Part of a small language model's weights.
Size: 8 layers, MLP 2560 tanh GELU, 80.8M parameters.
Each number is 128 + 24 x the weight over its row's rms, rounded and kept within 0 to 255. Layers, rows and columns count from 0. The size above them is the row's rms in percent of the matrix's.

# layer 4 MLP up, 2560x640, rms 0.0406, rows 1706-1758, columns 512-575
size [100  94 104  90  97  94 100  99 100 104  98  95  91  94 105 103  98  99 102  86 106  99  90 102  93 110  92  98  94 104  90 101 102 102  98  99  96 102 100  99 110 102  97 101  96 109  98 101 102  99  96 103  96]
[[150 146 122 145 129 115 126 102 103 132 122 158 108 113 104 153 109  97  99  92 110 147 147  90 133 134 132  92 126 129 151 111 135 133 147 136 100 103  97 125 135  62 109 128 105 109 109 116 144 140 117  38 130 128 106 173 152  91  94  99 165 123 122 113]
 [144 162 121 144 187 147 151 134 122 110 115 131  97 123 136 149  87 111 124 163 132 131 167  99 154 142 187 143 133 132 136 102 118 174 112 144 103 141 131 108 105 123 140 129 117 105 113 176 123 124 127 100  86  50 144 140 111 162 127 178 144 181 135 122]
 [206 119 132 152 105 105 135 147 103 112  99 139 149 149 123 131 140 147 141 121 107 147 162 148 155 127 116 150 171  87 136 154 141 113 101 148 132 156 109 112 106  95 105 148 125 120 153 167 109 156 145 150 140 134 118 103  99 143 137 122 120 146 104 100]
 [127 139 117 109 152 126 174 148 150 116 180 158 140 146 106 138 117 144 162 131 120 144 158 114 124 124 146 102 127 128 159 105 121 124 156 111 120 141  95 135  91 156 151 158  96  87 124 104 135  87 114 128 135 112 118 172  86 128 162 128 173 134 121 100]
 [136 142 160  96  92 145  83 100 120 131 179 151 158 146 123 155 107 124  69 127 119 141 127 115 141 135 117 162 121 106 150 122  97 117 122 124  81 129 112 148 142  99 157 124 127 135 132 105  93 150 105 156 119 100 137 113 181 175 135 151 160 130 140 125]
 [153 166 129 135 168 108  95 130 118 165  88 133 130 125 136  98 136  90 109 145 155 144 123 141 118 132 118 137 116 125 126 147 140 130 121 133 144 105 100 118 147 143  92  99 116 159 142 167  86 134 141 167 125 136 164 135  98 166 171 107  86 167 111 110]
 [142 105 110 127 143 116 143  97 158 195 102 137 131 114 161 153 162 126 153 143 130 134 124 124 173 107 137 135 121 108 136 101  89 117 157 116 174  97 145 127  82 129 130 120 103 139 171  80 124 148 108 153 133 140 194 104 121 154 135 130 121 163 128 110]
 [102 131 132 143 165 168 121 129 144 118 144 170 139  68 142 150 128  83 126 163 203  72 137 154 140 112 138 153  99 114 135 175 104 158 131 106 135 120  95 107 146 115 166 148 127 158 149 122  94 127 141 131 155 127 119 128 117 128 131 155 122  94 161 121]
 [117 103 140 117 131 146 108  76 132 164 153 155 121 128 134 109 120 121 139 159  97 128 141 136 164 168 148 150 139 122 132 136 176 162  86 163 111 129 143 134 100 118 132  98 123 148 140 130 127 158 112 117 143 129 157 123 132 123 150 101 166 121 154 143]
 [159 104  88 116 115 118 144 122 169 130 111 167 134 109 117  90 122 111  93 132 112 160 154 147 175 134 106 129 120 140 108 141 128 138 144 116 126 121 106 146 148 140 104  87 101  96 128 113 128 125 101 109 119 136 131 156 185 124 132  94 112 132 120 140]
 [134 120 142  96 111 133 144 154 142 130 112 158 135 106  84 143 164 142 176 163 162 106 129 122 145 103 124 144 162 127 166 139 156 129 118 137 121  99 152 119 126 115 104 122 102 117 129 120  85 126 129 133 133 135 110 128  91 119 141 138 154 136 139 131]
 [173 111 163 132  94 117 106  83 106  88 119  79  81 139 121  81 119 105 103 152 125 143 154 158 198 118 155 131 132 134 123 148  92 113 136 167 138 126 141 103 134 130 102 102 109  88  84 102 150  99 120 102  94 159 102 119  86 126 121 129 109 111 116 110]
 [129  88 163 108  82 122 150 127 131  89 128  96 160 125 123 115 123 112  85 114 144 159 142 120 102 130 106 131 125 129 126 101 105 146 120 143 142 135  95 142 129 139 126 106 142 108 141  96 118 121 108 145 135 118 150 147 136 104 152 140 136 130 142  98]
 [120 112 109 109 140 110 125  93 123 145 115 156 142  78 130 134 128 136 120 162 143 106 100 142 147 135  66  94 152 133 116 142 140 166 186 153 144 144 111  95 141  96 115 133 149 122 105 105 119  86 122 152 122 135 192 150 124 135 136 179 139 137  78 119]
 [ 99 137  89 106 168 134 129 126 139 106 110 104 152 149 112 169 121 171 149 121 133 125 108 129 128 112 143 142 149 126 167 134 162 137 114 102  91  97 103  98 152 130 141 107 124 115 123 146 107 135 155 131  74 119 100 129 136 126 175 130 180 159 158 121]
 [145  94 135 124 148 161 157 120 115  97 154  88 168 123 157  98 106  97 129 177 128  96 123 125 153 138 154 119 152 159 148 159 162 135 107 116 148  89 143 112 133 103 131 112 130 100 110 120 148 103 112 114 147 117  81  73 106 151 115 150 136 142 148 122]
 [149 133  70 136 152 121 138 156  95 165  81  67 166 133 104 107 129  99 111 105  72 103 122 163 158  97 107 133 141 114 133 154 108 116  86 109 111 132  89 135 122 124 139 107  96 104  79  98 191 133 134  89 137 150 123 118 119  91 169 144 144 113 140  93]
 [142 144 125 161  97 155 131 134 151 143 133 115 112 119 153 131 104 107 135  94 101 119 123 141  86 144 126 165 116 102  96 100 108 115 176  97 122 160 218 131 117 117 141 139 117 135 158 147 168 122 153 114 161 152 117 133 122 115 131 131 155 133 115 116]
 [131  98 103 147  94 124 138 136 110  88 121 186  88 108 127 179 120 136 163 164 121 104 136 158 101 103 144 148  85 169  54  94  91  99 138 149 130 126 126 127 136 122 100  62 102 134  87  45 130 197 125  92 134 131 107 111 107 105 109 150 153 174  76 119]
 [132  94 168 154 140 106  95 147 129 109 177 124 149 108 142 147 124  84 143 172  88 127 142 133 118 134 146 183 133 112  94 105 131 130 119 122 129 158 110 111 108 115 141 145 149 110 120 107 128 153 113 170 123 118 146 140  99 105 155 162  72 149 147 176]
 [188 148 106 143 167 147 116 110 156 129  95 143  77 136 131 135 135  99 126 113  92 123 100 143 148 120 116 123 155  99 117 118 119 156 125 136 137 169 139  76 113 121 142 116 129  66 131 107 140 152 163 176 177 141 135 119 145 129  80 118 113 113 124 129]
 [132 145  98 130 125 126 154 116  69 114 162 119 116 140 117  85 111  62 158 105 158 173 145 147 113 124 168 127 147 149 126 126 128 122 154 132 119 175 125 136  73 131 108 119 100 101 133 143  75 119 145 166 149 134 145 110 158 105 113  92 180 209 152 108]
 [112 129 123 140 138 163 121  89 105 193 158 161 113 117 124 139 122 143 144 124  99 163 130  78  88 154 148 117 117 152  91 166 148  99  94 155 142 126 115 115 115 130 164 125 130 102 144  91 125 128 116  96  94 134 116 117 117 124 138  85 147 121 185 144]
 [161 121 127 159 146 108 124 164 140 110 112 136 111 130 131  99 124 137 122 101  91 144 155 166 127 122 128 124 132 113  82 138 118 146 102 164 142 122 139 170 109 195 140 157 151 108 103 131 131 137 162 157 133  74 135 104 138 155 124 188 125 103  89 136]
 [153 121 130 113 143 108 102 123 126 135 153 122 107 125 108 173 128 104  96 112  87 124 137 140 132 138 136 104 144 130 166  85 169 106 117 129 131 163 109 134 108 122 148 165 125 159 117 145 132  88 152 155 130 118 111 134 121 129 127 121  67 120 101 112]
 [153 160 149 108 125  85 145  80 137 122 148 155  93 124 155 158 135 137 129 127 131 123 138 134 136 129 132 114 105 171 100 145  86 130 120 113 105 121 153 132 127 117 115 104 104 125 159  89  96 117 132 116 151 146 132 144 102 117 119 142 140 143 123 154]
 [ 82 127 150 111 157 131 125 132 143 132  88 118 141 121 129 163  80 121 136 166 131 153 103 141 136  80 125 128 109 144 118  82 117 123 119 145 109 103 122 133 147 138 134 124 133 109 110 147 125  83 155 138 117  98 113 106 184 128 112 161 140 107  78 104]
 [133 144 139 127 117 123 110  95 132 124 156 195  99  64 140 136 143  86  84 124 148 136 156 146  91 135 106 123  91 124 115 142 132 161 132 128 101 148  99 125 110  97  99  95 116 119 160 160 142 136 115 114 112 126 132 132 120 126  87 108 140 113 129 102]
 [ 83 100 126  99 130 142 131 108 126 114 105 158 139 125 112 149 108 130 106 124 164 142 130 119 101 125 116 109 158 108 112 138 121 122 155 130 121 121  96 127 103  96 137  99 155 113 132 157 136 136 174 147 101 121 141 133 106 114 100 101 155 154 138 146]
 [136  98 151 128 117 146 153  86 132 138 113 107 152 146  87 129 137 140  91 137 116 118  89 134 155 123 121 128 108 172 121 139 131 116 102 105 167 142 110 162  91 152 109 117 116 127 103  47  73 104 132 126  89  97 135 149 147 110  82 157 115 129  96 154]
 [151 131 116 123 145 130 115  91 173  99 147 157 110 120 150 149 126  64 108 131 136  87 137  96 122 136 148 150 116 138 129 100 117 122 149 152 140 174 152 135  97 112  97 119 132 137  76 141 156 136 163 169 149 151 154 105 152 151 139 160 138 113 146 143]
 [195  95  97 121 150 151 152 147 132 152 123  90 151 133 104 113 142 162 132 113  81 127 154  94 135  97 134 149 145 134 132 129 155 131 139 116 112 178 105 131 150 154 157 187 105 119 130 134 104 129 117 125 135 118  96 155 135 149 110 129  84 156 127 132]
 [141 139 142  98 157 129 136 131 112 105 160 101  99 112 171  73 158 137 135 117 174 124 131 109 163 144 183 123 103 137 140 127 158 104 129 143 113 147 131  69 119  95 140 144  86 160 134 107 105 107 161 161 105 130 120  91 116 134  67 160 165 126  97 133]
 [ 99 129  80 158 143 143 146 120 117 118 133 112 146  90 116 117 103 122 113 106 156 116 188 148 156 100 125 112 140 116 122  89 101 115 102 130 143 118 141 107 156 154 142 153 122  97  88 130 142 108 144 119 131 129 107 146 119  83 110  92  80 102 127  88]
 [121 165 131 155 124 189 130 129 174 148 107  91 122 103 147 113 123 127 157 129 133 134 144 145  69 117 140 159 129  85 148 175 126 136  93 147 146 117 128 106 109 125  83 174 117 107 152  95 103 141 103 125 104 129 141 139 140 155 104 141 161 118 129 131]
 [109 112 122 121 133 138 139 147 137  94 169 105 148 114 149 154  94 157 178 103 144 150  98 108 144 141 112  87 180 110 123  96 160 124 137 138 177 103 125 113  99 118 124 107 122 153 141 141 132 139 116 150 104 145 138 132 145 128  98 120  94 109 134  78]
 [133 112  91 112 163 139  95 153  97 112 165 156 107  98 139 126 143 120  79 102  71 179 136 116 135 118 133 120 136 109 100 100 168 116 114 164 101 125 123  89 108 119 123 129 183 138  93  92  94 121 130 102 140 120 148 150 119 138 108 118 112  87 156 128]
 [177 157  77 165 110 112 111 148  74 138 114 159 165 151 133 121 144 104 112 141 119 101 143 118 126 114 146 101 104 132  93  82 143 121  99 123  90 203 140 115 131 146  98  95 125 132 118 140 125 132  96 177 114 119 150  88 159 107 124 117 110  83 141  89]
 [ 93 103 119 160 174 149  99 123 105  97 119 210 111 132 144 126  99 111 136 145 117 136 120 160 162 122 165 135 129 123 122 114 110 114 126 162 120 127  61 128 102 157 123 128  54 112 102  90 125 132 134 109 135 116 115 163 171 136  64  87 181 133  62 144]
 [ 87 130 149 135 118 157 118 168 122 102 129 130 146 103 150 109 140 126 130 145  96 126 152 114 133 105 128 134 130 132 130  98 154 135 110 108 132 141 124 104 169 154 136 141 110 111 128 105 136 127 130 157 171 145 120 112 152 157 116 154 128 128 120 103]
 [117 138  97  77  88 147 146 110 134 157 152 150 109 110 119 143 147  80 143 118  99 144  86 115 119 105 136  95 133 189  95 183  87 135 132 154 121 135 133 154 118 109 101 132 143 115 114 139  94 156 118 115 162 185 100 136 113 104  98 172 170 131 103 160]
 [139 154 151 116 124 118 104 110  66 119 111 140 166 117 108 113  69 137 139  82 109  84 177 117 117 128 158 123 116 117 112 152 142 134 118 109 138 132 139 157 141 152  90 108 156  87 117 126  70 145 135 138 105 176 128 154 145 127 144 115 101 136 103 110]
 [149 179 147 145 127 120 146 100 145 125 115 137  80 138 144 147 126 148 104 131 157 151 137 141 154 111 125 159  85 116 130 114 110 143  94 104 172 141 113 156  97 138 122 158 164 103 130 115  97  90  96  98 110 119 172 147 141  74 121  87 144 119 139  73]
 [129 121 170 142 141 103 116 128 111 152 114 148 132 107 121 114  89  98 134 156 136 151 116 159 124 129 113 149 122 144 115 153 134 107 130 142 153 142 139  84 120 116 117 119 101 116 141 135 152 127 122 154 149 104 138 113 103  89 118 184 109  94 121 163]
 [178 122 116 184 133 138 137 175 131 117 136 104 142 146 146 146  72 107 160  98 144 157 156 118 168 109 139 124 110 116 182 147 161 138 149  78 140 133 160 133 108 108 128  99 100 135 128 151  94 101 118 109 112 106 122  87 161 146 114 135 103 142  89 156]
 [151 141 142 108 163 118 112 118 110 153 158 110 168 135 110 137 120 135 142 120 128  91 118 148 143  76 129 149 154 139 124  99 123 124 107 158 149 121 102 142 128 142 103 151 133  98 110 146 113 147  77 121 110 119 116 109  85 139 104 189 143  83 103  91]
 [169 124 148 136  93 126 147 170  93 108 148 139 144 149 146 108 131 131 150  92 136 154 171 168 118 143 169 159 141 140  80 114 136 111 125 115 136 140 130 119 145 117 158 118 102 102 124 156 183 112 142 159 136 133  91 107 116 105  84 129  91 113 128  87]
 [100 109  97 132 124 131 135 163 118 111 135 121 140 169 118 117 142 119 169 108 110 119 154 159 154 126 138 118  76 166 129 123  94 120 114 173 141 104 136 133 110 102 146 152  93 160 163 114 158 105 114 108 136 157 100 135 100 148  99 115 103 139  87 164]
 [ 79 125 141 173 100 136 106 131 106  99 125 112 139 136  91  92 143 136 134 158 150 114 109 141 120 113 123 126 163 124 129 110 112 135 169 132 156 108 105 114  97 116 153 149 116 119 131 123 117 122 121 103 138 114 129 168 122 153 128 133 144 115 116 105]
 [170 145 160  72 145 102  87 151 142 158 156 112 105 127 156 104 144 159 137 119  96 114 113 147 106 132 150  90 121 149 141 149 136 101 120 139 153 131 151 117  96 160 107 123 121 116 122 106 116 168 123 135 111  80 102  95 120 157 110 124 125 145  99 120]
 [164 122  90 118  97 111 130 118 117  96 126 117 114 168  92 137 141 132 133  92 126 135 149 111  73 115 147 102 123 120 130  88 120 133  66 125 164 137 101 150 133 135 139 143 153 155 163 108 147 187 117  87 129 106 143  80 131 114 148 156 142 153 160 157]
 [169  91 143 105 131 120 159  71 119 118 109 126 130 172 135  93 152 121 152 142 103 124 103 143 102 138 124 137 148 169 110 147 118  72 147 137  94 109 138 138 117 139 132 145 113 127 143 150 150 105 108 151  96 126 121 123 139 118 116 147  96 148  79  99]
 [136 155  92 168 118 113  91 113 137 146 137 103 107  82 131 138 119 143 117 137 138 125  96 141  95 134 133 141 144 136 118 117  84 143  97 116 114 166 122 105 131 126 110 112  98 122  90 161 147 115 173 156 128 109 148 134 136 108 130 120  89 160 141  89]]
# layer 4 MLP down (transposed), 2560x640, rms 0.0858, rows 1706-1757, columns 512-575
size [ 95  92 103  92 102  96 105  97  97 106 100  93  96  96 100  98  96  97 102  90 104 101  91 106  90 111 100  99  94 108  92  96 100 105  98  96  96 100  96 100 105  94 100 106 101 118 101 103 100  99  92 101]
[[130  92 135 132 137 107 147 134 129 122 111 101 167 123 108 119 170 128 142 111 116 162  34 139 108 132 170 120 141 145 151 133 161  94 140 112 136  96 177  98 114 149 123 113 125 154 105 124 125 134 185 148 136 126 169 136 141 101 161  93 139 156 112  96]
 [145 151 110 157  99 135  76 107 117 143  80 127 100 112 137 103 133 117 153 136 113 132 132 102  93  87 134 128  89 122 125 120 127 146  92 125 110 143 111 116 148  81 130  98 155  90 115 152 121 143 115 128 141 135 127 140 150 131 131 147 130  96 135 137]
 [119 109  93 121 107 103 132 114 136 151 157 121 130 100 149 124 129 172 115 111 115 137 169  91 105 143 129 124 166 120 131 128 157 130 187 159 143 136 169 175 138  88 169 133 169 103 154 160 118 144  77 110 124 142 139 140 117 105 139 132 125 127 106  96]
 [106 117 114 154 144 126 139 143 129 155 136 103 104 106 130 164 122 116 111 156  82 136 121 100 132 160 128 168 134 140 135 152 123  97 154 114 107 153 158 131 155 163  99 150 115 155 104 146 115 115 111 143 111 133 132 119 159 119 132 105 157 120 134 136]
 [104 113 148 103 112 131 106 107 145 122 141 120 105 152 160 136 110 139 115 153 116 131 117 166 145 125  76 145 119 124 133  86 126 119 117 160 120 127 152 138 124 110 162  91 167 159 138 149 159 115 114 133 148 130 128 115 115 141 122 191  96 151 177 107]
 [101 139 134 117 138 109  81  93  92 141  81 129 140 136 112 128 140 139 103 106 121 115  96 118 122 144 115 117 151 112 146 124 131  99 107 158  89 105  88 126 174 167 174  85 178 104 144 121 102 143  99  90  98 138 154 143 140  94 163 132  70 148 122 131]
 [166  98  97 123 113 147 142 126 123 177 121 151  76 113 121 149 128 156 136 184 132 128 130 124 119 167  92 147 150 122 176 131 123 154 104 130 141  97 144 127  96  98  96 117  99 105 183 155 136  96  88  96 128 100 120 125 108 139 119 113 192  95 111 118]
 [165 120 122 104  95 129 127  78 102 115 111 146 130 156 195 146 124 111 161 109 137 115 115 137 114 148 180 146 145  98 125 111 142  96 135 110 101 129 155 171 137 148 136 127 114 120 146  86 146 156 106 132 106 131 100 124 125 158 119  89 116 110 150 120]
 [158 102 145 125 111 104 118 186 111 119 107 114 154 115 117 166 143 120 126  97  92 170 185 146  97 193 126 157 135 115 148  85 111 165 110 149 160 156  92 126 127  81 163 122  95 127 159  96 104 100 146 162 112 138 143 148 129 114 135 123 144 125  77 153]
 [134 113 137 153 110 166 124 133 115  96 128 113 125 127 183 152 129 141 103 141 111  64 141  79 143 117 118 117 108 146 108 144  63 130  99 106 159 152 127 129 170 108 107 134 149 131  98 154 131 144 113 153 133 170 161 133 128 123  71 155 158 112 125 192]
 [130 134 104 165 138 141 104 140 152 108 126 116 144 144  86 113  99 125 117  50 112  71 156 157 119 148 156 130 170 205 156 126 133 138 144 121 156 146 141 117 144 125 130 119 102 171 125 128 118 143 167 123  90 138 100  90 153  89 111 140 151 127  92 132]
 [ 95 128  90 131 131 164 179 126 145 164 128 154 158 184 103 138 113 149 150 135 121 112 152 152 136 129 129  94 104 145 115 108 107 114 130 107  92  90  96 119 130 132 155 144 114 150 128 114 111 128 126 137 112 104 130 137 147 120 136 136 155 186 134 145]
 [130 132 135 122 129  95 174 116 117 103 139  65 136 144 140 152 114  81  93 154 105  98 127 131 102 153 127 117 121 153 141 117 187  78 136 107 111  94  67 144 144 115 104 113 152 103 155 131 184 105 146 143 122 114 119 151 121 129 137 117 155 137  93 167]
 [146 128  81 136 161 111 169 141 122 148 184 112 109 127 147 108 117 109 156 139  97 113  54 127 146  89  77 132 127 165 119 171 132 153 102  82 142 114 107 123 124 117 121 167 157 113  93 102 134 130 146 108 167  99 104 105 173 141 111 120 132 159 144 148]
 [129 130 113 166 128 110 148 162  85 159  87 126  96 179 159 132 144 134 140  80 134 151 108  94 166 128 134 106 100 140 152 102 112 142  89 117 158  80 114 131 135 119 115 126 229 124 155 104 106 119 141  94 127 161 111  94 129 108 164 150 137 144 109 106]
 [159 140 140 122 157 103 137 111 113 129 142  95 177 127 113  79 104 116 103 178 123 146  99 128  98 141 133 121 108 171 109 166 115 150 138  92 115  98 157 108 170 145 133 134 127 131 119 144 120  97 174 116 130 105  95 117 139 162 127 152 173  69  72 132]
 [ 98 175 125 181 176 140 130 115 123  68 105 155 118 147 131 161 129 111 144 118 157 161 106 151 134 128 158 117 105 112 127 146  95 180 123  95 131 144 108  91  82 128  82 134  81 157 116 101 151 152 144 125 126 118 137 117 173  99  94 107 184  86 145 162]
 [101 175 128  98 148  47 102 140 123 113 154 128  77 140 110 135 169 124 104 105  96 175 121 136 140 156 140 125 178  99 123 133 128 132  95 102 134  89 120 117 110 101 129 162 110 152 117 105 136 184 101 125 152 165 105 167  86 157 134 114  96 126 152 135]
 [ 87 147 112 135 119 130 119 103 144 136 156  76 102 164 140 107  99 126 144 128 123 125 163 118 138 144  86 111 104 125 155  87 146 137 145 155 141 119 110 107 129 146 120 111  68 142 110 135 156 120 139 155 118 135  96  75 161 174 104 149 144 139 151 139]
 [106 141 127 159 137  91 128 117 121 137  75 103 117 151 166 137 119 118 180 105  93 159 123 134 119 166 131 150  88 148 100 123 115 132 132 150 122 123 118 129 123 125 122 146 125 135  96 112 154 161 145 104 139 106  68 114 139 133 156 108  96 104 110 151]
 [ 84 105 145  71 116 150 112 179 102 110 148  75 123 149 192 120 109 110 159 117 159 119 150 147 165 138 109 120  81  67 125 138 155 123 103 130 105 119 136 119 128 142 162 161 180 165 165 110  75 141  95 146 143 147 140 105 176 122 112 161 115 144 106  95]
 [142  95 135 161 132 185 183 119 106 173 148 126 134  95 103 116 127 161 120 134 105 155 133 172 104 147 136 121 125 173 128 150 185 162 151 162 110 130 150 100 114 121 159  91 109 181  81 133 131 131 170 158  94 132 131 108 150  92 114  95 114 177 141 122]
 [118 142 130 132 138 121 112 148 141  84 114 134 136 135 160 145 139 112 137 124 121 116 110 124 126 157 108 111 127  77 107 106  98 133 164 139 148  98 183 105 132 151 126  53 143 180  97 121 143 125 120 122 100 134 108 109 150 113 141 115  92 168 112 138]
 [115 158 131 131 121 159 114 148 132 115 173 124 102 112 150  84 180 100 160 162 131 141 134 105 117 169 125 138 164 120 175 100  71  91 104 114 150 126 118 136 136 111 156  95 152 110 106 159 145 110 103 132 111 157 176 143  80 119 137 169 148 100 137  94]
 [103 194 120 113 111 126 173 160  90 206 140 150 126  91 109  90 161 113 162 139 174 136 113 120 119 119  92 135 160 161 129 133 136  94 138 104 127 117  94 103 128  70 143  83  78 126 157 149  90 130 122 106 133 130 136 117 100 125 145 102 109 174 169 156]
 [179 114 127  85 127 123 133 108  96 156 128 142  72 111  84 133  90 101 101 155 134 101  95 173 135 103 103 138 123 124 128 142 106 123 112 120 133 139 118 134 185 119 150 131 116 156 158 132 154 149  95 109 160 157 117 151 133 137 156 112 134  90 158 120]
 [141 121 161 143  90 124 124 133 116  93  84 124  92 132 115 115 123 121 144 102 147  87 162 119 142 120 151  93  80 166 129 148 147 128 119 129 128 165 103 100 125 104 127 164  79 127 121 131 137 162 124 123 158 123  95 156 161 159 119 130 146 180 113 111]
 [ 86 147 168 100 139 160 110 102 167 144 111 165 126  95 107 140 132 121 138 123 155 121 136 133 134 167 135 115 109 114 135 103 167 157 104 114 145 122 151 151 120 108 150 169 147 123  76 137 114 162 119 129 129 148 128 155 108 163 158 161 152 138 133 106]
 [176 145  97 168  80  88 143 129 128 119 102 111 101 133 142  88 121 110 119 117  93 116 112 107 163 138  97 126 135 125 161 133 117 122 113 135 104  78 125 112 175 151 104  81  84 148 135  98 121 181 122 124 174 117  96 140  95 149 114 109 116 115 110 130]
 [ 78  90 128 120 105  99 201  97 108 116  75  82 126 125 131 128 121 143 137 119 145 134 113 111 141 182 112 118 145  99 146 105 116 147 105 139 123 118  92 140 108 130 139 130 182 106  84  96 107 154  93  84 135 159 136 135 146 151 150 172 113 136 132 145]
 [143 145  79 129 141 124 112 111  81 102 162 128 131 146 132 137 120 143  90 120 169 127 145 112  93 171 164 148 107 101 127 122  95 125 109 117 130 161 137 113 139 123 112 152 142 177 140 111  96 140 124 177 160 120 134 120 133 148 108 152 134 125 125 118]
 [168  95 177 156 152 101 155 143 125 156 143 121 110 140 102  88 133 130 139 116 127 133 130 101 134 123 130 175 109 155 111 110 134 121 106 108  96 103 153 119 164 128 138 128 147 163 130 132 126  79 112 142 151 170 135 178 147 154 119 124 128 164  98  95]
 [153 122 106 145 167 140 140 136  80 132 139 119 132 157 112 120 168 159 114 133  96 119 127 165 131 119 107  84 156 125 100 122 111 117 145  83 127 124  99 131 112 110 202 136 184 172 176 114  82 141 164 127 151 122 111 125 134 121  76 149 134 130 163 106]
 [ 79  96 126 142 197 143 146 189 117 127 132 119 120 163  75 104 117  74 126  89 170 128 114 161 109 112  79 113 169 134 131 136 130 138 130 104 177 155 173 125 134 107 138 118 148 117 136 133 145 116 143 157 132 120 117  77 120 130 143 116 148 167 136 125]
 [165 132 122 128 106 132 102  98 166 116 150 123 151 130 146 108 130 122  81  97 127 131 113 104  81 111 154  85  97 125 117 119 113 122 108 122 123 146 113 108 108 114 128 124 110 136 122  75 131  90 154 141 103 143 130 149 127 141 130 119 124 162 122 112]
 [129 123 143 113 176 137 161  97  89 129 122 125 138  80  91 126 144 110 110 148  92 154 140 180  63 114 154 185 146 113 143 124 136 121 114 119 107  98 119 141 126  92 102 121 136 140 128 116 132 140 116 110 128  99 115 129  87 139 155 136 141 141 156 112]
 [ 95 124 148 139 125 167  91 148 173 143 136 136 169 144 148 136  83 155 143 139 102 118  85 117 185 102 133 111 191 158 116 116 109 126 144  91 136 107 100  82 154 186 153 167 116 136 165 131  72 188 124 119 149 116 144  86 137 155 151 111 156 139 135  73]
 [152 142 135 127  90 124 122 125 101 176 132  97 100 119 159 131 187 106 141 143 128 128 109 124 124 152 137 133 140 113 113 129 103 137 129 105 125  98 109 118 143 140 134 148  81 130 122 144 136 140 123 113 142 158 109  73 139 168 118 131 156  94 161 119]
 [121 167 147 137 113 114 116 143 165 165 132 161 183 168  83 157 117 111 128 126 147 122  76 122 112 111 134  71 195  99 106 120 161 122 101 125  94 172 155 153 104 129 132 138 157 162 149 130 122 129 114 137 152 113 103 143 162  89 156  95 119 154 151 111]
 [116 101 106  96 120 130 125 131  78 124 107  91 116 132 130 128 118 104 109 130 179 106 135 128 106 129 118 130 150 135 125 127 128 128 162 110 121 116 125 138 118 134 109 103 120 119 153 145 147 107 134 113 156 115  94 133 132 112 167  84 157  73 130 140]
 [110 164 156 125 114 115 117 134 142 134 124 151  93 164 127 147 104 122 117 145 132 127 138  66 139 115 135 124 118 102 138 157 124 137 124 154 149 118 103 143  93 131 154 117   0 108 179 148 127 130  99 100  94 132 100  93 139 133 125 156 151 119 100 101]
 [119 103 138 191 122 102 124 102 107 113 120 129 124 130 131 126  91 148 133 119  96  79 141 105  98  95  95 126 129 174 105  98  89  76 154 117 117 117 143 162 121 125 121 127 110 142 136 105 108 126 144 137  88 176 142 112 169 119 135 138 127 175 125 133]
 [127 131 100 181 129 128 134 123  87 111 155  89  97 158 124  84 117 125 154 104 137  95 129 135 138 160 109 172  94 142 123 170  94 122 159 124 140 122  96 150 172 144 133 167 186 115  81 142  99 143  95 138  62 145 104 100 101 148 127 130 156 111 153 149]
 [ 92 155 139 148 160 129 114  53 122 111 114 119 128 128 150 139 147 130 131  89 118 108  88 159 149 161 124 186 128 148 162  58 128  71 134 125 119  84 130 152 156 151  94 135 151 161 162  97 150 137 124 138  54 167 114 124 110  78 168 144 142 124 132  79]
 [111 114 143 152 154 135 113 137  95 131 159 128 153  77 106 109 144 158  97 111 119 136 117 193 132 118 173 164 100 112 111 133 198 151 156 145 132 143 113 120 135 123  97  99 186 146 109 158 107 103 135 121 122 102 152  99 147 194 108 136 170 120 117 137]
 [134 133 136 123 164 151 150 140 144 113 138 131  93 133 114 132 138 104  99 113 168 108  86  97 136 144 135 183 111 113 133 111 170 135 126 136 123 144 149 142 117 168 149 104 177 132 151 146 144 174 134  90 135 104  86 120 124 160 125 132 176 163 119 155]
 [ 79 100 117 122 131  97 158 120  81 165 144 117  89 119 139 152 117 148 143  88 141 174 137 127 102 116 104 138 142 111 124 114  93  97 136 102  99 118 165 136 124  94 101 135 140  94 181  74 112 187 106 161 118 134 113  93 120 157 171 113 119 123 165 150]
 [109 128 137 138 154 154 135  93 123 107 121 124 130 141 131 137 132 100 157 144 131 141 136 117 154 121 152 160 166 155 110  80 131 124 147 131 131 148 142  91  68 138  89 129 164 117 139 133 147  85  82  77 162 117 140 121  90 108 131  89  87 167 107 127]
 [120 116 119 137 165 138 139 122 144 132 163 115 149 122 173 129 112 108 157 137 134  99 139 152 117 110  88 156 112 110 147 159 118 106 132 151 139 109 148 120 134 144  82 127  85 151 151 134 124 145 135  95 111 148 125  99 101  94 123 121 140  90 107  75]
 [130 124 126 125 166 112 124 150 106 172 129 102 158 141 129 151 112 154 118 107 110 143 139 107 112  95  93 155 116 107 145 156  71 116 126 111 133 132 131 176  99 155 125 123  97 101 172 147 117 120  89 182 131 127 117 150 110 120 142 150 150 142  98 114]
 [120 157 118 159  67 170 131 115 125 117 125 121 185 162 165 151  90  91 101 108 134 136 141  95 130 125 149 125 122 109 109 143 104 108 136 124 122 102  92 134  90 135 131 136 182  95 124 148 130 129 101 120 152 120 168 112 147  89 178  96 157 130 171 154]
 [139 166 191  91 105 174 181  97 106 155 116 103 118 130 154 104  80 137 136 172 159 120 120 139 155 128 135 156 114 116 106 119 122 143 152 112  99  91 122  98 140 122 110 102 146 133 141 130 164 140 124 110 157 105 123  87 140 134 156 167 130 123  79 132]]